Weights of a small GPT-style language model, trained from scratch on English Wikipedia: MLP 512 tanh GELU.
Each number is 500 + 40 x the weight over the matrix's rms, rounded and kept within 0 to 999. Layers, rows and columns count from 0. Numbers have three digits each.

# layer 6 MLP down (transposed), 512x128, rms 0.0896, rows 480-501, columns 64-127
505573537429497496561570527546531520457475467499390458590504455574425541504490430508454533429478544529487443485481499476482553477505477509474475475564434495541478502498470479467508491469567478
500537534506499545538485533488455514448447481483478485449493510543474431466500549462562522499510452471525509519453522471496548516464479446437571432553468552457580461462401517577563517537470485
572578460521433472489470432610480478456534537513645543565423524514480554500520498559511517519486457503491542529513453454456510539569457455526532513485436470485497488588528462465447515441508499
561481537606451542486475481513439513536563545471564455507467490421448559411507513510529557481436512517578486545541573433435427548505495529515560503524588516441538507545530540474465547456500487
505454516482500578569492580413464539538486484489548471515568489439525458542418505578520512512482497493459511491485427519488523506534554614499635536462524524534449496511467445559518609498493502
574446427482503540548484470521491569465434429533464520504515495450461521493512528496464463490452552531502544538554525507440490496538411478475519495522549549471470524511438499462489539472606457
512530501571573481450505507443553544508497518500548488524554564506528439531469539498615561549506563434482486524480439461539447461476473515560534523500442534541472469559461465427566557432556458
546530514492502440494498529491520533467546504517487518518489515506480537513462477509527497553488451494517501407497528514499456491518511493426481487534537486483500499510535520454475500430535495
485550511523543467532495486529445531497511513416444463523544536470514537530488505511482440501516490495434555528507559508442458525448492529514453449504460508488509531526437441515524512539516442
479525496538491498519522478415519446547541475465476519490462487483449463497474485556473491478460510531443471453587551496524531489553416509449464567495472527475517574504478553488549561454417509
458548486472509559520544453450457492505532497514549541534483456462571470492504479362520489509555515491468438451535520540523480518462510519503481458546521431552484556466516495491484444461486496
480529500353538480469432531474520517526450519454524514532415458503534481518483489480541525534469447487513469511488536504539567533514509534547516505504428541534462439389527534500462492424528460
481467555496472556496492531498583514500482513525488570483557574542506451485587583496476491508468508476530491448500483453531493447410458493496509561522536502495589509533530499487478501504431409
501475510479478516493609447466554541521499537454478480415513388444519485551531601505443498523517511551520488537498531480474536494538558535465523468428530497437528507533514464481509452510528496
525512487524532479515543524554466545545489525520483492498477502543517477484527480544432485463471499524484481547523523512513399536538538447488525487461517451490504462498435484498544489476478497
537573510582531519498490502471546458482503456485485531519547484527560418494540499472560485503482498472495496485479539441506471485535496519542537537480499482498453516482492503529551451445494484
503500516506503487470452460483549482501412503510498510503525544547489529457518492543524480468538504572524535522542540467507565469555470571465521453450589505554503479411495450508526484453543506
544519460517356449509518433558545500599479522463551503541497481551496474488509441542463548488495476447572514429486494593485533494508536446479501494539510532522512479473548478506549494497509517
478473543520536498572489518472467502535564411486415510557571539466443493521462467528507453544528477524546490504458492480498436505427559523461510517519479560510457464524500488494564551469493526
487511420494548494470571479466514458461579462500465523523501423479581459450512498379545556472487487479535440528520497489503544488480543529542541499514521513522478555529484455528473498580460495
495434454462531495518465541477511516563483474546520422463535476470534348543488461450530492443473483537531498535506518501545564496456496563564479513485504498490507474492478513570474533483542471
520501546473482509508524461435456522431531530457438454505509570486481465519488528514524539445472531557528437475519529536448451486481509476540526498504572490474501470510478517524516457520527562
# layer 6 MLP up, 512x128, rms 0.0987, rows 481-501, columns 64-127
507554494437549485476426500496469491484519484460497538507477510544459469488466520482513480536473554498442574530558425410539456527531503494485471518491484546449506455468477491506460480561527505
454540527508409560480460509470489488435436515584576550476552516460445546535500510500543446504506538487436522489448436415478457514482556427490500483439455483505467568544466461427499482526480537
504503578498447501472518511533585461541443494496522515508552479506441446582493460546549522435540498429462439420487447467517573479483549410468493504388503507469490551476429414466523519573481587
523494507520534506491395516454530449519545457547504549542528473526505585479521465498485466529524546472523444442496453409427513463550454516511461494518538510538479473423508510487407470522528529
471559516531469499468513562483554485539553581401537494530501505504523476538523468558503516533514550454477384426558474503474479527526495407487481506485542522455490500502433419488501496509483552
561513569590472447487520502471557451467566532489482480577616544512498455441552467524475503540439519512502512381530532489476511504490523544477497412495485496423549536511395505476518480482488501
486491527476504473481496453557501495525497470553526518537506404509495504529506528529455439531523478492482474489457440530548460444494501430505491475512451531566489510504510537467440491605507563
529475490521516432497431474452505455531539459544473498516577510519510547477487452520477569546444493501532513458465458524491476489501544483568504503453522507518475439446476511503429443503543539
532481478491476417511462549542507499546499431534516494563517453484432583506513473522480409480534467484470490382501501478484473510482543504596543497468512575581470564493475458482524540527600511
459524459573528524477455488560520508524595523450461527491473561452603515500522457514476483474544528501492434454511512458498485491508457456520532482498500478522492563511499520460482395491499517
527550460534498455450452500553509404478524553507472506572463491542450463538539513549474522448437472484516473475533512448493533467520512518476430547402497476508561549508501562478491517504518469
473541529554436478404490427546511476496452476503467469491541523569419483498542420504488447520449499480442536451543464466517512548450526546528474538491527510469526524615479464438501430572566525
558513491441478485481530525529526479551505505472562510536509469511497435583498432518451505522453456442491538438521394498524504442506510546488543487470498510440459491492415468525525525522489483
549501510488529481453466517520497515496580498489471479443520453445495526502506417556539455560525504531503519529460502488458568519507425538532535513474459539534484472528495568467544489489586518
541547521501470506413515436507517469496469469559549517521521434530465524407551424512413521523481567504538531534495456442421520480510489460503528444522496558508482435526483433523522537487499500
510491555515473510516496445560552482479565527547539461452474465513472503484510473573443501488516488485540519491546532529436494478528469479442461515457472538428567518613483524416473485548430515
510497532478525517458489537461508459450546464540512504542499564522470509540517494507521509484541481491495459493496462400491508470469535591516487488526566458516516578483512524512478497613441430
515575490457481529522501441482515482447512533488491501529462489499515532460559501495493571521533550470439509515517472483495523448538413453477495507439439477474447495550518439473523437524450592
502538498512487600491523514546462455544580497489531570511532413500573532486520407527477526544455470487463531490501418433456559515560541442461502580500467532460501495479471483501508494561449496
483501474543527487468462516498506439507530496527484460602502550510446551534516509475509518534500493468425518489552483411532511520483478417516483477520526505486526536469466521486459467543432494
459560536516538518517488489541480470489436495463522521485418538499464534463531445514515449534482462512472538536509504504482528497466454485489507502489463488535497548537486551494565557492560504